Part of a small language model's weights.
Size: 15 layers, 6 heads of 64 (1 for keys and values), MLP 1536 GELU.
Architecture: LayerNorm before each block, rotary positions, no biases in attention or MLP.
Training: a variant of Muon for these matrices, 497M tokens, 7578 steps.
Each number is 128 + 32 x the weight over its row's rms, rounded and kept within 0 to 255. Layers, rows and columns count from 0. The size above them is the row's rms in percent of the matrix's.

# layer 8 MLP up, 1536x384, rms 0.247, rows 769-795, columns 0-127
size [ 96  98 100  99  99 117 110  94  93  98 104 119 102  98 102  96 101  95  91  95  94  97  95  93 118  99  99]
[[ 85 114 172 130 142 111 131 127 128 113 104 117 111 143 135  98 136 108 107  71 102 110 162 178 111  78 116 128 152 162 155  92 133 124  71  85 173 141 119 141 158 171 114 117 175 142  73 151  88 156 169  88 100 148 147  85 120 127 113  80 135 140 146 147  64 150 142 123 107 152 124  92 184 179 145 113  89  85 147 115 113 116 132 151 106 106 157 116 121 122 120 145 174 127 151 119 117 110 122 109 133 202 201 140 101 109 162  89  91 138 124  58 146 132  78 158  70 164 136  60 159 129 170  99 132 168 105 133]
 [155 132 163  86 107 181  93 178 113 148  98  69 143 120 113 175  90 147 105 114 178 115 132 129 141 128 120 135 126 103 129 156 119  67 103  87 112 100 187 120  93 146 133 185  58 121  92 165 131 101 151 216  96 140  70 158 146 121 162 123 172 117 101 125 197 140 121 150 173 137 156 131 130 165 110 135 171 136 109 136  63 123 134 149 159 104  96 171  85 131 171 149  98 119 172 177  89 150 164 133 124 153 164 109  71 145 174 104 139 111 171  94  92  46  68 157 132 120 123 117 109  85 115 137 140 108 116 166]
 [192 157 132 146 193 143 108  89  85  73 128 109 132 174 173 136 122  65  99 101 120  88 163 103 141 174 142  98  77 173 117 135 119 191 149  97 104 153  95 172 160  76 116 132  98 154  83 166  78 117 138 163 137 174 219 161 152 100 130 124  96 125 180  72 166 125 123 119 134 128 142 190 139 105 162 130 119 174 131 117 191  94  96 121  87 135 149  97 180 107 123 158  88 141  95 171 131 138  79 137 115 127 174  81 133 169 175 157 173 211 102 110 158 117 151 105 135 179 123  92  66  70 111  96 153 125 129  44]
 [169 134 128 141 145 132 104 128  84 140 163 162 169 115  94 151 142 114 114 122 112 117  90 170 164 185 156 139 127  80 140 118  89 200 116 125 134  95 144 179 118 126  67 129 161  79 111  77 118 139 148 123 120 105  70 124 162 132  94  88 131 126 134  95 173 152 141 103 110 161 130 147 114 127  99  70 116  93 172 114 116 121 115 121  97 180 153 125 199 132 134  93  92 134 114 150  98 146 140  70 148  96 140 114 126  49 161 142 107 105 139 136 160 111 111 118 126 165 162 119  91 136 147 116 130 129 147 150]
 [163  85 114 156 117 182 177 132 114 139  79 118 109 115  41 122 179 128 114  57 124 112 126 135 226 140 128 142  85 121 151  86 125 136 182 174 132 133  85  59 115 160 113  54  99 143 134 120 164 174 135 142 124 109 139  68 105 108 102  99 124 161 133 131  76  75 119 113 108 129 110 111 180 160 111  76 127  72 116  95 151 163 194 111 160 101 109 101  69 131  94 123 158 147 158  72  92 157 137 148 170 134 132 103 124 149 138 122 154 123 161 161  70 170 112 163 117 152  69 123  77 131 172 135 122  19 124 122]
 [123  89 122 120 123 124  89 111 113  86 113 123 127 179 177 157  99 152 153  83 100 114 137 100 120 116 125 125 134 148 179 137 127 155 149  94 127 167  96  89 150 152 100 127 145 121 108 111 133 123 142 142 153 165 117 113 198 148 122  86 144 137  75 149 109 170 122 128 148 162 136 127 176 156 117 129  53  50 126 137 115 108 150  73 100 164  85 156 160 101 137 139 178 175 147 108 160 114 139 115 126  79 132 130 118 133 125 140 178 140 188 102 104 100  83 135 147 155 205 146 134 162 199 106 112 103 157 140]
 [163  90 151 127 118  93  45  85  78 152 149 153  99 144 141 127 106 147 103 108 134 116 136 144 169 103 120 218 121  97 177 117 151 146 131 113 135  96 117 133 214 123 128 190 120 122 102  93 111 141 171 193 171  98 127 121 141 113 157 158 140 127 115  96 175 136 147 141 117 118 121 137 102 106 107  64 100 183  85 138 120  97  90 103 155 112 101 136  89 127 121 103 122 122 155 113 140 119 141  86 148 115 172  94 141 156 149 141 126 124 162 134 150 136 149 158 109 134 112 157  87  84 119  78 138 134  91 135]
 [162 130 122 113 131  86 120 122 178 133  42 121 111  91 133 103 140 104 107 139 116 204 133  85 178 136 107 105 153 160 143 130 135 112 127 189 176 106 140 128 150 172 155 162 179 161 122 167 109 152  74 117 121 136  91 143 128 150 113 130 128 131 112  77 151  99 138  84 101 152 200 158 103 106 124 151 160 101 144 135 145 172 112 155 183 178 148 158 112 124 121 117 147  82 116  98 111  92 128 127 147  89 208 108 102  98 153 125 182 110  78 141 125 153 165 107 154  98 145 113 129  61 122 143  77 117 140 132]
 [ 96  83 154  99  96 153 145 109  83  99 144  93  70 142 138 118 125 111 164 120 123 158 147 180 133 133 129 134 105  52 122  98 110 170  99 117 128 143 174 117 108 203 134  80 142  75 138  98 152 132 128 155 118 108 141 133 157  83  76  76  91 142 127 128  85 136  65  87 180 133 129 171  92 147 137  87  93 107  87 178 100 141 150  97 154 161 138  77  78 182 153  95 142  80 145 148 105  54 111 142 155 203 128 114  87 115 101 147 104 107 108 106 115 148 115 125  97 154 132 135 147 186  80  79 131 104  82 100]
 [ 90 124  84 126 141  82  91 118 120  97 101 158 118 106 130 110 102  84 141 136 157 164  32 116 127 133 165 167 144  79 120 114 126 108 120 105 110 141  99 151 192 170 194 167 129 110 141 153 121 158 112 108 158 120 113 132 129 114  85 126 158 119 171 129  88 153 157 118 128 124  73  84  86 102 165  90 113 115  96 138 164 114  79 172 185 104 153 133 131 154 147 107 101 143 193 150  92 171 201 125 140 126 131  95 114 125 160 140 138 105 112  94  91 170 146 140  83 130 104  91 166 121 135 127  44 112 144 152]
 [ 59 153 162 131  97 127  67 127 150 137 130 129 143 141 190 127 134  80 156  82  95 102 115  80 109  99 165  82 147  77 130 109 145 164 142 139 165 138 141 192 128 134 132 125 118 133 116 137 180 135  47 115 135 168 111 117 155 147 160 125 130 177 123  73 123 153 143  76 166 152 142 121 159  95 148 140  73 128 148 172 123 126 133 105 127  93 163 111  80 110 111 123 124  72 166 117  84 165  96 124 109 148  66 118 100  89 128  90 146 136 172 128 186  80 107  97 176  53 163 164 150 123 143 159 118  77  86 131]
 [ 98 180 140 187 140 156  92  97  84 110 152  38 113 149 181 148 124 135 178 150 126 166  98 117 117 112 119 148  86 168 105 147 159 127  62 115 140  99 113 148 110 114 158 143 174 131 148 104  60  87 163 153 222 112 117 155 136 158 100 114 173 103 157 144  99 147 181 163  67 224 143 147 116 130 140 149  98 131 112 161 109  47 131 127 114 124 118  55  96 146  93 121 169 100  58  91 123  95 128 174 145  97 133  67 164 142 135 131 151  81 105 103  98 111 107 158 168 109  94 124  55 184 140 107 167 107  82 136]
 [136 125  77 125 130  95  83 149 188 180  58 129 142 159 163 121 121  96  70 157 131 104 164 121 128 152  96 129 120 133 113  71 165 122 157 144 152 102 154  99 179 102 144 124  94  65  74 126 171 132 112 212 132 121 131  81  94 199 137 152 133 120 127 108 186 117  81 157 113 151  82 123  85 131 131 138 190 144 132  98 126  77 104 107 118 134 149 156 154 108 129 124 140 168  97 105 134 155 140 126 101  96  78  84 107 137  49 128 100 167  68 169 104 206 122 130 212 196  96 113 173 182 182 110 148 106  95 126]
 [143 107  95 138 117 190 171 136 133 177  62  79 150 111 148  75 119 129 130 162 130  93 129  75  78  86  84 160 107 139 133  76  67 107 153  85 110 105 173 111  68  60 132 115 119 189 167 149 119 132 170 129 106 134 110 139 157 128 114  90  84 102 129 143  92 171 136 165  86 163 114 140 122 124 123 108  75 137 110 180 166  97 105 147 117 107 163  95 111 176 181 144 184  80 104 165 120 110 107 137 147 127 123  95 184 105 128 101 138 108 140 153 142 151 146 148 137 104 139 124 126  91 115 118 120 126 186  99]
 [132  47 187  96 116 159 130  74 108 145 150 127  85 129 114 164 161  93 150 124 159  68  99  91 155 179 127 117 145 101 100 136 176 137 109 129 131 137 101 151  57 167 168  81 107 120 151 135 124 140 145 112 111 142 111 106 101 112 102 152 154 140 120 110 106  72 104 206 124  58 147 112 123 168 109 116  61 115 110 214 123 113 158 133 132 158 185 150 170 188 146 151 132 115  58 107 198 200  99 153 105 145 218  84 125 121 133 174  99 122 153 145 106  95 154 124 113 104 190 140 141  45 129 136 117 104 127 141]
 [129 121 111 101 119 120 153 127 156 159 122 176 127 199 179 112 127 146 120 161 122 133 100 129 113  86 104 106  86 194 150  98  50 152  90 107 113  94 153 133 166 197 148 153 166 164  71 129 139 126 141 154 113 168 145 153  77 124  47 132 163 132 124 130 129 144 130  70  86 191 177 100 143  63 143 204 140  87  98 107 115  85  82 135 140 119  93 101 116 156 145 211 113 116 177 136 129 111 175  51 162 106 114 134  70  94 103 171 106 154  99 129 136  96 148 129  85  77 132 141 129 127 100 141  91 227 125  86]
 [100  96 138 141  92 138 129 130 109  93 141 102  95 150 126 141  70 117 120 120 122 121 184 108 119 107 157 197 151 175  80 114 118 100  90  92 137 133 126  88 119 170 104  94 137 122 212 129 123 146 111 143 147 139 138 109 126 170 124 140 163  61 124  99 115 152 103  57 117  62 193 139  96  98  86 123  79 122 107 151  75 146 130 126 158 123 184  84 137 114 139 148 129 128 150 119  61 100 148 151 120 133 126 131 194 108 120 113 155 132 102 128 100 138 156 115 100 104 156 105 134 169 156 185 132 142  71  58]
 [127 152 112 156 140  68  96 126 116  63 113 127 149 168  89 118 110 139  71 106 127  96 158 161 179  94 128 163 153 108 137 141 121 135  97 147 118 180 145 124 179 139  98 115 144 109  97  73 128 143 113 106  66 128  94  89 165 152 159 165  92 121 164 128 172 106 129 122 162 165 149 140  96 142 141 145 193 129 147 132 116  98  85  84 152 128 110 120 158 164  88 102 116  47 140  79 109 107 137 104 131 125  89 124 113 124 126 105 164 140  97 110 177 152 109 139 142 129  81 123  81 113  90 196 110 108 120  98]
 [115 139  98 105  90 195 113  96 150  90 151 152  88 116 131 164 100 143 135 178 119  72 145 103 108  92  74  92  92  90  96 111 134 183  91 136 137 196 158 106 139 109 104  94 115 101 157 114 175  71 128  97 178 143 134 117 116  76  77 171 126 123 128 142  89 133 170 170  64 109 126 111 106 135 147 153  90 100  76 115  92 207 173 139 177 184 160 131  73 145 151 127 139 124 174 100 142 159 129 201 155 169  98 115 161 118 115  97 110 145 180 138 117 129 173 134 167 137 218 163 128 110 153 147 134  87 129 159]
 [136 110 117 173 137  94 189 119 160 147  88 112 115 118 131 110 135 108 154  89 107 124 117 118 142 133 171 163 110 109 151 104  64  80  92 140 104  73 100 129 172 137  93 150 147  89 116 180 199 101 123 157 121 133 127 156 165 167 124 106 185 128 114 123 128  99 146 132 100 150  71 144 108 142  83  88 140 102 111  67 112  21 165 145 165 136 132 144 121 126  85  98 169  58 145 112 119 155  97 120 135 121 166 169  97 133 191 171 209 162 113 153 112  63 111  90 149 164  77  74 124  94 165 174  47 167 113 125]
 [142 110 110 115 132 166 124 112 133 160 103 104  92 168 114 102  70 179 119 130 146 137 152  99 160 116 122 176 123  52 115  96 144 158 111 157  78 155 132 169 111 115  78 171 140 138 144 133 171 131  75 134 118 165 104  92 102 137 130 142 136 138 156 124 162 149 119 160 115 154 158  95 133  82 146 152  92 150 142 199 156  83 145 113 104 124 144 100 155 185 148 113 162 140 108 145 153  72 104 113  98  71 173  97 111 148 175 175 138 194  89  88 176 190 157 115 142 160 117 114 151 137 162 183 109 156  83 143]
 [132 137 106 162  59 123 123 129 134 107 147 115 151 129 168 113 104 135  98  75 115 147 166 135 113 120 164 175 155  75 183  98 104 141 137 113 171 134 143  96 132 175 133 150 143 192 121 158 110 165  93 110 140 175 136  68  39 102 133 146 129  91  68 123 126  97 143  68 134  61  70 165  82 156 157 136 162  81  66 150 153 165  83 137 137  22 145 161 118 207 217 117 127 174 137 153 148 121 134 138  91 117  98  39 132 144 104 104 143 125 144 121 133 153 167  85  77 105 141 162 130 125 118 179 181 163 160 113]
 [125 150 130 160  48  96 104  99  63 162 144 176 162 132 151 120 119  42 121 171 124 112 174 145 148 129 178 108 112 179 173 156  94 155 154 152 126  75 130 138 129 164 150 191 143 122  98 103 130 112 116 119  87 127 173  88 124 151 144 101 135  76 114 111  78 112 123 129 113  89 113  63  90 145 156 123 105 162 123 147 135  93 135  71 154  82 133 124 166 205 132 127 114  99 107 118  62 104 151  79  98 164 105 134  97 117 126 163 165 116  87 129 105 149 159 191  96 144 127 150 153 182 135 114 137 120 128 112]
 [157  97 132 132  81  68 204 119 184 112 131 165 117  69 147 140 146 138 116 120  72  97 151  71 129 118 119  87  62  77  90 167 119 135  56  68 124 103 110 171 177  71  72 157 189  81  71 133 116 124 161 133 171 144 134 146 139  54 119 128 177 125 105 134 177  99 127 100 145  82 151  77 121  88  73  62  63 162 126 113 164  97  65 191 126 164  99  88 129 119 119 180 146 111  96 146 122 120 109  63 109  63 168 134 161 132 135  88 126 150 140 128  89  81 138  97 111 146 106 125 105 144 116 105 128 122  96 160]
 [145 162 171 156  75 116  91 127 147 136  99 146 146 124 113 116 133  96 146 202  75 148 141  67 184 126 112 112 167  76 120  51 138  65 137 148 177 112 150 215 157 164 143 136  86 147  74  90 103 147 137 106 118  70 141 131 161 124 155 122 146 113  92 140 112 160 181  83 143  97  95  83 139  76 171 120  72  51 195 147 127 136 153 179 146 186 131 137  57 101 112 168 104 145 122  80  91 138 107 162 132 115 149 154  66 105 101 141 122 127 149 137 132 111 142 108 151  79 133 139 127 180 121 107  79 136 148  68]
 [119  98 130 102 158 116 120  74 145 102  63 105 121 110 126 136  74 107 129 182 130 130 149 100 163 134 136 154 111 131 125  86  76 107 130  97  81 134 111 129 107 106 135  70  89 123  96 153 132 104  95 128  95  95 113 142 128  60 120 185 130 152 149 153  75 156  87 159 143 103  83  71 124 124 136  62  96 103 116 144 111 116 193 126 103 127 126 138 102 112  62 183 114 121 140 155 113 120  75 197 118 130 216 101 147 164 163 123  52 108 180 103 162 169 211  88 108 113  62 134 122 104 172 128  73 171 108 108]
 [117 139 154 175  52 148  85 104 170  95 150 168 113 181 137 148  89 160 172 109  86 113 157 115 154 156 130 137 137  71 120 150 164  93 121 169 122 154 143  94 116  80 153  74 114 224  79  91 101 161  71  92 149 130 100 138 165 133 101 162 118  87 113 129 148 117 144 162 160 112 159 127 105  74  94 149 121 167  98 115 121 141 154 106 127 114 115 126 154 119 112 136  65 103 151  92 112 126  78  97 134 182 119 100 132  47 190 130 150 155 115 102 109 119 157  80  85 164  97 100 112 110 154 129 133 134 111 104]]
# layer 8 MLP down (transposed), 1536x384, rms 0.134, rows 769-795, columns 0-127
size [ 99  91 103 102 108 128 103  97  92 100 104 120  96  95 100  99 104 103  97  96  92  98  88  92 120 105 102]
[[119 179 109 133  77 135 149  96  77 153 117 101 176 153 157 179 156  90 125 184  96 138  90 109  92 122 124 178 120  85 112 141  88  79 142 121 156  77 138 111 146 153 110 115 105 114 187 136 148 104 160 145 105 157 137 160 143 125 100 143 123 130 150  98 139  87  84 115 187 132  99  90 121  96 135 192 122 179  79 117 141  98 124  93 145 144 120  93 151 186 113 108 129 188 118 102 180  87  83 142 141 106 134 128 109 169  84  88 122 138 133 119 137 166 133  86 161 120 144 113 143 114 124 153 122 152  92 107]
 [174 120 108 124 165  96 131 145 110 110 151 153 106 151 118 135 120 120  95 104 122 123 142  78 135 116 163 120  94 132 160  92 172 111 125 120 199 202  99 149 149 158 155 114 150 158 167 100  86 147 138 121 109  94 149 133 141 123 153  82 168 150 170  98 116 151 140 143  95 112  96 170 122 118 122  90  75  88 110 115  54 138 137  57 125 116 149  92  92 136 147 129 132 238 132  81 166 107 145 158 131 156 119 182 166 126 133 174 155 131 133  78  78 154 146 139 157  75 168  81  88 131 166 133  64 145  94  56]
 [113 131  74 130 150  85 138 180 136 105  82 141 131  78 157 139 112  50 132 117 106 175 154 134 137 151 172 106 117 165 107  97 106 184  74 164 129  85  52 127 109 140  55 132 100 150  89  94  69  75 134  98  66 150  90 138 146 145 135 143 192  54  99 135 143 131  88 100 113 154 133 131 158 129 110 110 169 136 153 122 103 160 103 144 110 151 160  99  71 151 145 165 116  88 176 151 159  91 202  96 134 114 154 155 137 191 152  86 158 135  78 138 146 154 124 126  97 127 185 149  99 163 160  69 167 135  75 173]
 [162 122 102 170  98 120  93 141 158 122 146 136 160 120 199 140 168 166 142 101  87  84 182 124 130 106 159  93 105 126 174 158 113 132 109 113 146 136  92 153 101 122 100  71  80 127  69 187 197  99 142 140  99 102 145 135 124 174 105 114  97 113 152 186  99  94 150 132 149 149  80  72 148 173 155 136 165 183 109 132 107 130 181 112  76 150  77 132  71 135 104 165 138 146 147 104 117 104 123  81 127 119 180 126 153 116  92  93 129 142  59 103  89 122 170 101  86 117 116 150 153 114 159 128 102 137 171 104]
 [120 146 168 133 107  68  69 165 130 127 160 134  30 142 101 111 136  82  66  82 128 128 134 146 157 148 152 123 113 138 184 128 116 172 135 139  95 122 158 175 155 117 178 172 127 108  90  97 133 159 170 112  75  94 102  67  66 198 130 123 152 172 148 135  92  92 146 104 137 139 126 134 128 110  91 121 174 114 121 105 153 115 139 117 116 126 157 173  99 165 163 108 139 143  80  98 135 140 149 136 111  78 103  90 113 124 121 120 127 104 108  86 154  68 109  71 177  69 141 129 125 126 110  86  91 153 164 151]
 [109 119 177  70 152  81 145 201 139 131 131 216 114 128 217 166 110 187  92   0 123 143 123 138  70  94 136 144 106  96  87 143 119  77 124  30  81 136 116 194 111 141 164 160 148  74 116 109 115 130 115 155 119 107 136 158  94  92 120 150 138 124 132 144 123 123 186  87 164 136 100 108 115 139 191  97 156 124  79 143 173 106 123  73 134  90 176 114  89 165 150 124  99  95 121 135 134  82 167  84 102 109  84 164  98 192 131 107  79 134 149 188 144 186 149 129 146 228 157 109 170 171 136 143  98 158 102 113]
 [113 144  56 144 128 189 176 190 118 159  91  93 130 106 106  94 138 141 174 124 126  88 162 117 113 104  98  95 154 140 116 122 144  99 124 135 132 115  93  93  73 102  58  87 104 139 112 174 176 108 115 138 103 113 144  98 136 124 137 106 100  70 173 134  79  87 144  95 174 150 103  94 122 136  81 172 115 124 100 147 100 124 186  73 121  74 134  89 154 108  83 209 158 154 120 130 110 151 139 148  94 123 138 124 145 141 101 133 128  99  79 123 120 148  74  68 183  91 112 121  97 122 153  89 118  97 112 106]
 [101 126 127 149 143 140 153 123  97 170 145 179 105 147 159 131 144 205 121 117 149 117 144  87 127 118 131 119 126  85 106 184 174 110 176 139 181 155 136 123  63 140 114 144 153 114 167 180 104 205 112 181 173 104 113 142 111 121 130 106  74 122 161  97 172 139 149 115 182 136 150 161 138 127  82 172 134 115 130 182 124 145 146 149 109 173  83 131 118 183 129 181 149 121  76  85  69 133 136 120 130 134 103 211 144 128 129 146 105 107 161 136 109 131 183 109 120 134 166 111 116 109 194 132  98 158 127 110]
 [133 155 106  68 190  78 127  76 152 134 107 143  85 181 174 130 156 164 145 134 139 140  77 140 106 146 158 112 140 121 100  78  97 179 121  97 181 127  67 132 103 218 116 126 127 165 185 119  94 104  74  76 174 146  99 123 119  66 129 175 106 137 100 108 151  95 119 107 127  76  60 157 184  70  70 158 106  93  90 174 165 131 103 148 112 120 155 107  84 138 137 108 195 162 135  92  73 116  78 153  84  98 106 150  86 143 150  85 101 154 100 116 157 120 127 132  91 116 100 174 160 142 123 148  88 142 171 125]
 [126 139 157 143 143 135 130 171 172 154 177 136 105 108  99 155 165 138 106 128 136 137 121 112 105 159  70 147  94 121  97 107 133 125 210 120 164 111 172 142 111 157 135 170 110 107 121 131  99 122  58 114 175 188 201 128 102 208  99 126 135 113 127 119 132  91 163  70 184 144 104 125 167 106  90 131 124 116 172 138 126 159 106 143 168  95 171 143  78 151 164 130 150 160 111  93 117 171  97 137  92 140 139 112 111 130  75 178  74 128 111 139 132 153  79  91 131 136 127 154 157 127  99  46  99 190 103 123]
 [162 121 128 121 135 182 109  87  88 126 122  59  94 148 129 158 130 126 102  96 162 100 123 144 143 178  75 110 104 107 165 168  46 153 151 136 173 106  67 113 150 119 128 138 171 142 119 149 152 140 168 177  80  67 124 142 109 107 144 186  95 112 182 154 114 107 144 140 113 151 118 109 131 118 103 112 133 112 137 127 143 132  88  73 108 115  64 132 141 126 159 150 104 130 187 138 174 122 100 191 166 139 129 179 130 148 175  96 162 146 142 117  86  88 152 110 117  84 141  94 125 106  73  42 181 145 180 112]
 [142 116 180 102 189 115  63 128  92 108 200 109  68 163 175 112 149 163 186 145 149 112  95 162  98 153 101 125  70 186  34 104 121 108 124  72 111 142 123 178 138  92 101 180 119 140  74 116 122 139 167 172 117 116 103 160 113 135 130 166 131 149 110 107 112 148 135 126 130 157 111 115 113  97 161 150 148 151  94 205 139 104  99 137 171 115 175 151 131 142  67 146  66  91 177  71 136 139 148  98 132 108 132 113 119 129 136  94 168 154 104 123 160 124 127 142 162 114 144 118 161 150 109 122 132 170  92 130]
 [151 141 101 117 104 148 111 140 175  96 139 224 154  86  99 136 177 133 134 119 135  90 156 122 152 174 158 135  74 135 115 156  54 153 149 134  73 119 108 109 151 133 118 136 135 138 107 138 169 167  87 151 155 142  71  96 105 131 154 132 142 137 150 169 133  91 146 101 113 124  91 113 146 121 114 115 135 132 150 103 169 180 148 164 133 101  95  89 103  99 103  95 140 184  72 134  97 126  67 116 116 137 102 126  81 111 136 138 109 111 107 134 146 161 144  64 161 162 210  88 156  97 113  18  79 110 177 158]
 [ 85 139 104  78 134 103 155  89  92 170 122 235 147 105 119 124 139 144 162  55 164 125 164  85 171 140 116 227 128 129 145 110 140 114 117 148 101 144 168  94 131 113 111 141 189 131 134 141 173 107 113 118 110 145  98  81  96 149 125 159 158 126 158 130  98 172  95 104 136  39 112 111 140 168  91 192  79 193 158  99 108 183 105 131 185 116 130 141  93 125 166 113  85 119 123  98 107 106 119 106 110  61 152 115 135  87 149 129  99 118 153 121 171  99 159  95 169 214 160 118 160 110 107 105 125 153 147 138]
 [131 133 174  73 125 146 119 116  42 171 111 128  65 151 157 109 157 150 117 124 151 162 172 155 165 177 132 135 113 141  96 116 172 175 127  73  35 113 123 142 172 141 142 121  80 115 117  83 104 129 164  93 128 143  96 108 111  88 156 110 123 121 105 136 160 145 123 161 111  90 140 147 133  70 124  81 127  90 146 185 138 108 208 204 177 163 116 121 156 125 140 100  87  71 104 153 133 164 125 130 143 152 139  76 143 179 143 141 106 107 112 118 184 103 102 200 168 139 115 128 180 179 119 167  65 147 111 112]
 [136 123 195 172 146 156 109 148 136 104  74 119 152 100  56 117 132  86 158 107 178 171 151 119 135 145 160 168 171 124  89 152 126 136 170 133 157 162 104 127  92  70  92  39 158  70 119 178  81 151 144 146  88 155 145 144 144  94 182 112 102 118 150 116 145 118 152 153 144 106 125 171  93 177 128  87  85 166 145 196  75 185 175  64 107 144 116 138 160 110 135 126 144 108 109 156 136 162 135 179  48 170 129 102 152 123 132 112 129 137 113  89 124 100 108 100 150 114  93 157 153 152 174  71 111  76 113 126]
 [137  84 151 146 168 109 107 137 138 159 111 124 114 150 125 100 114 204 132 128 115  56 107 163 138 137 144 135 139  47 134 143 135 110 159 117 196 161  92  90 141 139 156  99  95 158 172 107 112  83 185 150 130  79 150 116 114 190 116 145 131 137 141 106 153 108 154 133 140 144  82 134 163 146 129 141  97 142 148 119 132  50  70 136 101 125 128 115 135 166 114 112  81 129 156 126 130 122  81 119  88 155 133 106 128 110 124 150 142 103 148  94 151 141 138 119 130 150 126 111 160 105  85 133  75 135 126 140]
 [138 105 165 128 134 106 179 108  69  99  87 140 128 146 167 170 133 157 195 125 151 157 169 108 160 169 119  76  82 186 131 158 137 164 138  95 122 117 103 135 135 130  98  92 125 108 124 141  96 115 106 159  92 124 143 161  99 107 126  68 149 108 155 167 135  85 118 103 124 146 173 136 103 132  85 117 114 105 207 132 159  96 108  59 135  75 174 182 160 133 115 174 147 160  81 182 105 157 117 170 125 131 100 131 192 107 156 156 144 134 113 149 149 104 119 143 134 110 126 163 120 138 135 130 128 110 150 100]
 [148 134 133  85 128 125 143 167  79  97 157 134 101  73 140 143 132 118 119  75 130 101 119 128 127 144 173 128 114 146  78 129 152 170  53 144 132  36 131 146 138 154 156 152 120 168 126 163 106 101 118 190 177  79 175 193 136 177 161  89 134 137 133 123 186 146 136 137  94  93 175  94 161 156 111 122 113 173 175 132 160  95 156 166 131  83  95  97 127 106 109 133  95 127 140 192 143 114  96 126 134  96 136 167  95  88 101 136 107 102 155 159  87 108 112 153 136 136 138 125 127 124 179 210 120 172 113 110]
 [ 71 151 170 160  71 105 101 135  88 111 145 112 132  75 186  89 150 119 135  84 155 163  80 141 170 167 102 178 100 101 103 162 138 139 104 170 123 172  88 101  90 132 165 184 150 122 130  63 144 100 138  73 116  90 106  84  79 113 141 119 105 112 116 128 185 170 106 142 109  80  80 121 141  95 133 109 189 148 147 148  85 100 173  78  56 158 140 116 133 134  98 147 113 146 138 175 174 140 151 140 125 152  74 144 138 119 127 104 100 152  87 132 135  70  83  93 103 160 124 123 131 171 125 112  97 141 163 113]
 [127 131  89 125 109 141 148 159 160 137 132 159 113 103 112 127 136  44  97 100 147 138  95 138 103  56 103 129 126 118 106 107 196 106 155  92 158 141  87  89 114 116  65  85 114  81 124 141 126 152 168 128 103 127 120 137 120 133 214 130  97 170 148 108 133 160 155 146 115 136  94  98  85  97 102 101 133 133 112 132 115 142 178 135 145 163 112 138 115  88 122 119 147  85 122 172  26 136 134  73 168 177  67 143 118 111  77 112 128 107  80 114 146  76  90 159 122  97 124  99 116 140  88 120 131 101 199  99]
 [142 155 131 134 112 143 124 161 164  90  93 168 124 123 109 143 171 155 128 185 129 144 101 121 146 129 106 163 153 155 120 146 110  85 174  91 102 119 129 140 170 196 143  79 141 135 110 121 141 146 120 182 116 128  96 135 178 158 146  95  97  91 142 165 147 146  98 154  60 149 138  58 110 132 137 103  78 135 117 105 164 131 103  87 102 124 138 121  93 119 126 156 100 128  99 102  89  96 169 210 161 145  81 115  84 147 118 144  81 130 166 113 153  72 151 186 162 172 153 152 139 126 159 170 141  84 141 140]
 [163 110  82 133 196 120 133 162 161  98  85 128 109 130 137 172  82 152 151 182 114 168  98 138 132 127 114 146 143  88 154  55  87 151 135 125 108 157  96 131  95 115 159  99 130 149 169  58  87  96 151 105 107  87 105 147  45 131 124 149 128 161 153 135  81 103 194 170  99 103 122 130 121 124 122 144 163 132 172 171 168 130 143 165 140 107 110 160 135 158 121 112 162 171  94  58 161 128 136 118 215  77 134 140 103 151 150 124 144 152 172 134 106 160  79  97  58 145  93 116 128 155 130 104  58 103 127 126]
 [116 105 103 141 112 133 129 178 123 117 146 132  91 157 124 112 104 157  90 101 127 146  85 153 161 204  96 165 206 129 104  84 105 163  50 172 129 123  81  68 131 194 146 120  98  96  98 128 168 119 181 146 132 118  77 120 125 136 138 141 158 205 123 101  86 116 135 172 110  89 165  96 121  84 158 156 146 100 161  97 121 112 187 124 117 127 126 148 104 192 109  73 139 169 142 121 169 138 145 124  75 128 209 139 130 103 100 128 146 118  73 127 107  94 125 119 200 138 191 117 127 118 140 152 138 104 138 117]
 [100 160 132 184 193 108 108 154 185 109 199 150 154 167  81 103 114 109 143 167 136 128 124  92 112 128 148 135  89 139 108 118 147 150  88  87 174 127 141 124 116 129 112  98 107 156  81  98 171 176 105 188 102 123 106 154 107 151 164 137  84 118 101  94  95 160 181  73 150 138 135 126 172 121 127 102 136 132 156 151 129 142 115 114 115 139  82  98 124 126 185 120 123 114 155 112 123  65  82 114 174 162 126 179 135 149  86 101 128 150 132 119 115 145 151 118 128  94 104 148 152 142 118  87 123 101  38 133]
 [114 163 132  93  98 130  81 128 151  93 131 107 153 165  95 173 133 118 129 101 122  80  77 165 138 114 100 137  72  97 136 218  83 155 154 142 119 140 148 144 162 106 188 112 120 111 123  81 153  74  91 125  98 137 150 147 103  94 164  99 153 141 145 109 178 151  89 123 185 135  48 109 164 147 109  73 125 158 116  83 138 146  71 140 126 131 109 171 175 155 109 128 100  99 167 137 127 136 163 105 133  97 141 214 116 162 103 161  89 178 154  95 151 137 101 147 121 130 139 112 125 133 113 120 161 133 133 129]
 [ 89 147 111 165 147 137 148 108 170  85 135 168 147 194 147 105 138 127  83 180 154 127 134 169 148 162 109 124  83  87  80  81  72 104 145 113 123  91 133 101 155 178 112 155 137 141 154 133 139 146  87 148 139 137  78 157 138 152  84  77 167 121 106  93 199  93 179 125 129  89  96  95 102 167 106 178  99 116 156 146 141 123 149 159 122 179 140 141 125 156 124 127 112  85 196 107 176 148  97 130 110 108 152 121 181  78 146 157 162 164 132 118 167 161 150 117  86 121 189 112 142 121 174 163 208 119 151 104]]